Each number is 500 + 50 x the weight over its row's rms, rounded and kept within 0 to 999. Layers, rows and columns count from 0. Numbers have three digits each. The size before them is the row's rms in percent of the matrix's.

# k: layer 7 attention key, 192x192, rms 0.16, rows 68-84, columns 0-191
# q: layer 7 attention query, 192x192, rms 0.165, rows 69-84, columns 0-191
k68 074:495417467575430565509522540578540547488460533512437536442438540461518443598549532378571475530400402481431492486480587513478459347473476537548529563489575424594476536390465419410441413502569549477534440517609456505496454569465498534491462528468483466467537513482416435442469540574510521534587453481418438536528567578512481516490440530449475438500550524503584504534523488485479555456495473515517527479502517538512491483607464468527506394417516442451504468519551523517539506427560508504477476465460569499451441544551477600526518437508468565508468519527555432455513516430471436419
q69 107:484420482418527537552534429501536510492464598418466512515487544570562523523522493482508487505480471468526557504535523508483534428531430417358523480577506433351519456491504545509521514410473442342468453557489511418508498473529550475468377478503479557515471466488491409464474562437485572449482562456522439451414449397448542444457501478458504512521384417550583572460510502475487461614558488519481483580447455475511496542491527461477468522539526564599463594480522560468575491494509501434480406457480481554511454580388463492467414497518563509483507509594518546496496566450520507491
k69 109:413489565509485462499478454522578492582498520416506473473432505475510485510475444491509498503468579538390506521506420563503552494435537442428540431482467567498444470553466443453531426545429455533464523483485499540514388507435503567473500518538549531588488495526550587551516458619515455530423558550585480447433513463445590476494496447431436612482523448538508488579372525546524472488485540484470468586469573497527456538441538467558591502403469474530312433470543442550527524549536629452456438504513409543499492511482529515517446496542496474504539565541517488504449499560532408542
q70 114:475560574605523497510465570559461460517458421508532470455526500418457363475449623473511612477505493504578534490483487467491441560482624579561436522496547517570529539505474470505496498530464447590545545409523528557493534523482483458540515507489487447497542566475513575448538424480489410542531341501412530566494597579456501613564504491536517550428545600496392479408473515522443517482449570461475516515485507503559476514486533525511537525453474459426532442452516518610510551500468463506554576478485494572481473445535510568435481454461405518464489557432511529553506396532456512516
k70 097:543447519565432569511484508494417506516480492562443522569490555431452424484543558535522503449527482428531508462468582500494431431535524637500597578515539479573576531449561567437493530435492478525565435510535495469463564471535530496516557550525502517514543540464438485460553500536508512517650436411425504473611439522514416528461454536569485439577507543468551459513524473521582481461534527506569564427598469460549505510508464496471436488474554550457568495531510498385470468468412427481505557511548577561462562500449541501482575475510442542503508500394466588535549579462356507433
q71 109:514523457531585498438555508478523521482535470499403525550525443438523556555475517544510503493508493570594455487523500483557522478482537517430456468523477492379477403507583595472541536521478429522475447483493504421398534507465510430361415539453424541504470554505517468432454486463412531418481538334502525435470534450495605479503507513519427457483437442415502602556500518499472544523545492629556601477480479501560521560462505546453453578410498539527535466525536523510494608437500595549499439480492534543466485546418616497504497480480462459549404534575484468544531555461483515476
k71 111:362529528522550556484566520499555500535526534388549466446443460524515566536426465485428487525458390477449508548576464601456543520479535453495481397513490486500467505577473454491438462541565452458485557448501535552504368464501493572480492514535478448532548499528584554561522504419530484477436581582539480440381403463443577473522486453386455526505514468554496510591392578477479574506549540507462446570428550456455497482422492487542627478478542438489427446446502541547459487535516538401463453520483455485476520505481492536499484484545560470573537491573566499421449480578556468505
q72 108:490542580520565516471521493470490455480522461480514527605540495443536558540413485546457441610508494493507493413551519477533600553528541513562501492457457502457522466493510541466482489537473534551530494490488470498417495480469472465436568522489532458452514566461481477531420420461396593499547505446449506471486493503603501435525538521494469373484607583474371517439451601406484526460470624584502564374531488510471507498479524491473537488467561388484591421548442507609510528412507493446514543469503529521441497562461554517519436515430465403495423510557613565507465518487545433436
k72 103:418504553487554507585528462570502451573614535521456455471479504545585503573427500527488480531497501551436471551496400525527520511460488466425479358467556452441415480507554509466515471556462544510469549619495569539465495439493507477492476458489518484498435499400573398492449532575479475532412525501531446481403545539468581541523513466442445553429486417397558519554450562500461477552450492523478546532461548422480443463495491534558459491426507503513444438449525502557387452417547540524585401537532413420417471560480484507485474500521505502539590501489589505508558432477574405535
q73 125:505524435448569538470569430449469491489503551447415506583497481510566626482467414504535450474428431556458518552528460571533560490483457405423514545545442451494503336466517537535457505497489488481387480526555483428432453478475488490514396534467398510538435465560556424441419589479478487480498532451554523421441416393517556433471526471446463439567522445466548513576532499475473518557515431539511469460529530496465536493439498497498516456523501586459422490471459566399499543376575619507497504507539553525554487493476519388525533526509517467561455498531493471451457536537522451426
k73 097:482533514530514443529422413550576491478552601459512458535467499463540506493465468529475569517485499558471463554548456492493468518432515468421440484381488504549468568571465488513625509509553488484565556522444593518555474544460417521495487485462536558464500491552509572529488486487434493471383458586547605484393450473524596466521589372478448514424425491412531448464461542495412433430552511571438416552463597590527501480478467494638569552544510462550452470430563507567511527536519509487556486540508549433505478507501506585492485509530492530565522483573497478495454521546599510586
q74 082:577550475449577429467462488470483500515482447429555471464480581583464529436530504505467449552486526472516387451522466446497491457512494454468497485565430529504444449419420491510518425486553557492515500450592460532515547558532431530569582496440671494588434459544453540497493500552463431511468552510441592405469421469485508466605474545493538473510495472485497508470512499518554538401471451522511497535500456568458566497498568498581494527533485418458451532482504450454533511574664520403455530556571489515558430503528388495482571495512461563497580470580509490514389417560541501566
k74 105:479534371556464510526436482470458547442511505576412541564536516487549527476535470515581596435483610489580483504453585391490444544400488595480509589571612471584557468494472411528533464472488495461528536503526591392588548462511491475431523464475503493454492466599482511502493446501525431465493434486517562498427506470480505565502553469554441530492507517438576438468566506468438484489492501522428507412579466508489495493526475421552435525545552530470425514453450531459487557415519482520530524469452541661441467497398519463529606510428498593547460508499479526451526503504440552533
q75 110:486498520473421529454530611607457554534582458525572494474411513436468417545463572473574436457522480404549523519417529451395419561524522544524457497494562535545536542549491539535515463484587527549490539418443457545522529522419498450603459502534539456544581494427450517499538444497563442525510419649493519593559424591457417572549493519502497540479589580517497521457521395462480577507526426505515502498465527534536546532599476538483508433450472543406512494541490441506451520583418407552502496411467468488533544467545497500455436447504519536533530529486469531463450486434473533460
k75 110:522456561516485494477484517369552478470455536470484501514539502460464480457528570490547531515519524501536450347512555516461465500589490555557541530528458511533518571517524490525515529540445507501535369430512466567466497604579476498529506534514475502497515536516441482528574515488492449399555435375440481493609606569527441464507431527531592448573541560512404523459513454573525495518565534463514534336517492502515584539549527540347509403478467497505576512548512517505538459557481481527458534533519557508454545454535527510503581494494505449375359490504521456543527405462513544479
q76 112:474575450505532416519599409417477566487493460455558493513492525563519490548469537546544471425499542500406508483463583478561512518438484562431551450550502538448487484538523476459590525450504410508479458474594518518537481518441543500511525469464450567621492444616465373511557376507502502469496624438563525510375489409412526516513529544405448508445450371553516496564444581523411560511510493582420450453516555538501524489490465494480556539568431449491428465451483455462539501520582454546494459445574472567450559541487506526481529498473509540490524444483454438511564502503464503538
k76 104:561434561448504476512451487441476504523425539477458562481452565508479430457533436511505476534523510516566483476474491439514520456502444501569559540428396574566449450494543392441527597479514443513469566535523500543493575598521577551493558470517508559498498513521433535596547454599554436464542462516535517484513571597465604513581511451566476460464512521421610603534478486525505479477381449501530465538424484382483539516560483497463494500513421539489527520513537483514595509542657522490522484472509562456568463477487514594433411474570465492478417494524537499530575523474399438569
q77 103:448455546463409600568518602551469566496470575463506492408451476498587481474592477402489478520426503470514467531526427471457501430511465490416499484439559402593495487532460589506482462533481523516613603553476447529502470530510420579585552561550497558455464543450538558458471558499500487478539502522497462489412447537445501499507546522531486476464496509498497500478482498471606440502468501503519431547493487571506477560450419468509480524562454509600554515489483516593435540565594567420448530525524481458585467483567480492595481496545547532453589547462402554498513402542410368525
k77 109:573601547459417514450561537452498457404428604482468551541463487506565497479459575439439559519516482518495543452542506519431389505466515482537527534565488558500580515436546571519576494427568550503490465537490475493442474385462546494536454489574471485586448562540554568480527471502520533484553508449519432517677648485538467511488443563488492505450521427521465561501421398544545561614550493495545562537461452560558558548568562614499491478408476472505412553562480486496506497504499507521523561441533514462437473529532482475433518503499467505472393572520520525575490511489444512505
q78 105:481475464502581456572533529558468544378547459466511536555570596531509475427457528613414492478491477551510508439443503499560457638419466462460496604543534448540494524529482567519391533486455489527475602516600428583459485536582465475527525553487421488467453541471494502523519474469409520546542547532455537492498526492513486492556501339550557443538566490542485549432459510431498532454437525486472472496474483468463466513409511546552446566518423469445530519495449452620463455450449505387439455504436501517512486442571467537451486366446500518494502531526435526482446427454539425521
k78 105:418503454577435483565547427513564495570547487436468506500497399447478452521390516547447474532462508537515461494469515451438442498493542489495529492526505500583529520517530420603589428455486493501533474470428517414522485488559420491498519477516515542477538526575531561539540480445332468505455468670546564557524494587605530556495638537503524563488548541442546389447529495412455488506532594538500419556511554561421518566504490453541529508547483440513430464446506497502480534459542457482496463474481530476502494498426450568570561501552509505586642553544513486480495488562502511533
q79 095:564510486491531521463480508491481392423647509543548586552439506486558515557460495489439480506450484453453494452533495555481459609501507469456555530543549542539503416510560464549453396467526482474469513497504497456513529492489517464421478641518531505470513544419517426478551430479492478482520502441459554463514475539491495455531529472544477610549492516383524447432588477512532507561457481489498575485491472525497555544459647440405567510442509567556503510561480486386512501503438565483577392581445528548436627480479485452455529530487566631441536457544576449469462563519528533434
k79 098:545469491503553569455489447551552606397435490503462491562439488487403566522460495523463489522507398429622472429481507450439483510527435497507469528532466411484422499498483457513478509553543563504483513423500377587488467480500546480554466517538486494505549541525477505469535552494430507509470464495469394472492475526506425511398424450509513401483514495525472410543453498556526555579586562599487439540588404511541505489577490456511524459544478506388450402441432568504579497475456464489443503435522544502566449637486564422470535551456480484466414585493403535494486510529510574472
q80 107:465474498490506524550514381486447465519547459475545465456434487559486465494426482464408442417527494521516529416369515537520429572517467519552435538536473555428437562412455512484579419469551579620506462519515381513493444543534501456520499521529494536539452433538504460514464457545535453574592525477503573454429443477440445527641479483477511510473557455448449473520435411418456523511515490477523563576470456460522478592560575617506570526478510521457443446536548489447508518599524479463479470489554384517463491471516512506530458534456505487333398518538459481509489483516519464455
k80 110:530525544534596558477573518490501501527543559497547481488525509513443469499463541448497491488515430568455511483539469466512507484608481552571561480526468589413488528474550487536420526567459511449448375529523455580451477571494524472529506526505425442442542503525469544564580449531399569458498509409396373473542606487451453452524478588489493478371457522457540472586521508524528553449452521461535411492534486560521553495519586505497462495438378473484420499451477443479498354475601488490428575457536447501558498562477476528593535510454477587449540524414532535503546499517447570496
q81 111:566507533516456475557498531440449528554558489529564487485575533516477412533478493511499551571548495480466432478580496413502533437567506531519567462498487500493506550488505450433468452456466517456583555503464546508607511576573413513486490526611558538455419575431520433544432499527518548549399498591466476492573504553569526512514583495554496533433471545579576367433495502503449462425517489514400618543460504494542434432553524616579450564519550519548449480497572488495511534487524497562482504438437463436408533477491528516525465425521447444432503567517411490504508492389400519440
k81 105:468481374497516520516538444507393507518508467517577554496547560619492483536523535512444326483538544565455513485499501504531599540451476509543485523520554398529496499489498520499575510567600567483546458539535599457542472450507478454464539439438533441485474524523470490534500494542577538503550495545534564520404464501523499574516497471534464529529456515492597514495548475518488423421474505531458511605518463493457519572530462358511379476522509508525538525510405396557489436472517390445508497487510486619481523485451456491471387549493474558494617380545539483522444464428476464562
q82 104:564461491547518486518527346473569378445508617513531534494420453600553517516591493514485520500505501432447439548536513484513582497451483439482582488481500536536533497373450550532417473496469576600494522492507526451529470590490516510440516494470523514545521443548455476472451542609455519556424605594520462470541438456496498540536464464460503553530576521473414501470476535490544464517455509513518574503594504485487601418451507439554525452542538508534507631561483554453503515501496492490551430591457527505487519545510523475470544560467645577476453473618493441550481562557533547536
k82 106:475445530465456500538505456490467501494418511581517526465477436471511513504483539386480495442435511545589520561440544535464494431507499531460443518605477447553502413550535495465416569551520608473529530470603432567609491451552460503578468520520433471480413516515485467398535556465644401507481528505451568434473537401447427495454535554564516475499505473530492511528490542479483563584511578517492476562520446546452473523459367520436430511469574525446483390529467586514483530529434611477483470495504446494488561410538459452481480559572491532529522487518522509407562494500557536395
q83 089:549485491573491568527505496503486460509442481460461448526514502431428504487415586532510449568550414514508456540439543457534460569569588486533501451468455480515460469540510492460461528543512541499480512453483584487460553455527474525599528472512570457472549539512564446580482507504528551566402541546496512510560479527461508585463423463592559502382542521444479436466418472396508338460495503578487503609461519514496459511474537589485475448530497545582462477479562458476505514497459430587533406493603511567348577461529532540471462449441553502454428526552622579472482534461528472549
k83 097:449477468455484499519455534594530471530579480568607443347556563544496450565457413516511574454580464511519521422607473435522533420434497526435408459511502485503518525511479483453492509585498483485548547484445532495523531552516515502503467415485569454499483402571509638429484501459539448537451492489494548498457439506493530491529609426484503541581463524517472479486531591519519467425542500522556429494541465517519460467433499413571502554541580521520596426488427446602503522526491473460496556576449418500514583439449520534461460539488424483526572468484503526392496360515448458475
q84 097:502484450473515463409485555523534510485462581560521498515474536480494479500498509537480568463549507437455572434473512484505507526485564489552399445517453450494488564533470461478445496440526479454483557556516459507531471520425542501510455532508463425484459622464588526474489473506581463478480482514498377586518564587489500543459511490525436432540542534505504462460402485568443396558439461493495432374490453532447536479517537512527566470458552503492503476440578484564556532544665605556412421458479520582477440474573495538574583605544588581490544474478543390397504543464523559435
k84 097:519459400530582481494450478524518527440602452492483455459464401505463518526509545450487467497486516461534564375564488543506499547643564535477477537458527528581557591478473404528524543463537481564438529516489564506528513521529425487449525474459493526524521516474514549607390488568487515476495552402431487460445449459522501473483413524479531525529405506464444437482482535417607530495473400539554510534513469530480489488463475557610514462446399524537493478489517425518565424424516349435498476509532511441591491561447533458411577452509473468501452509563450566400486446587463515501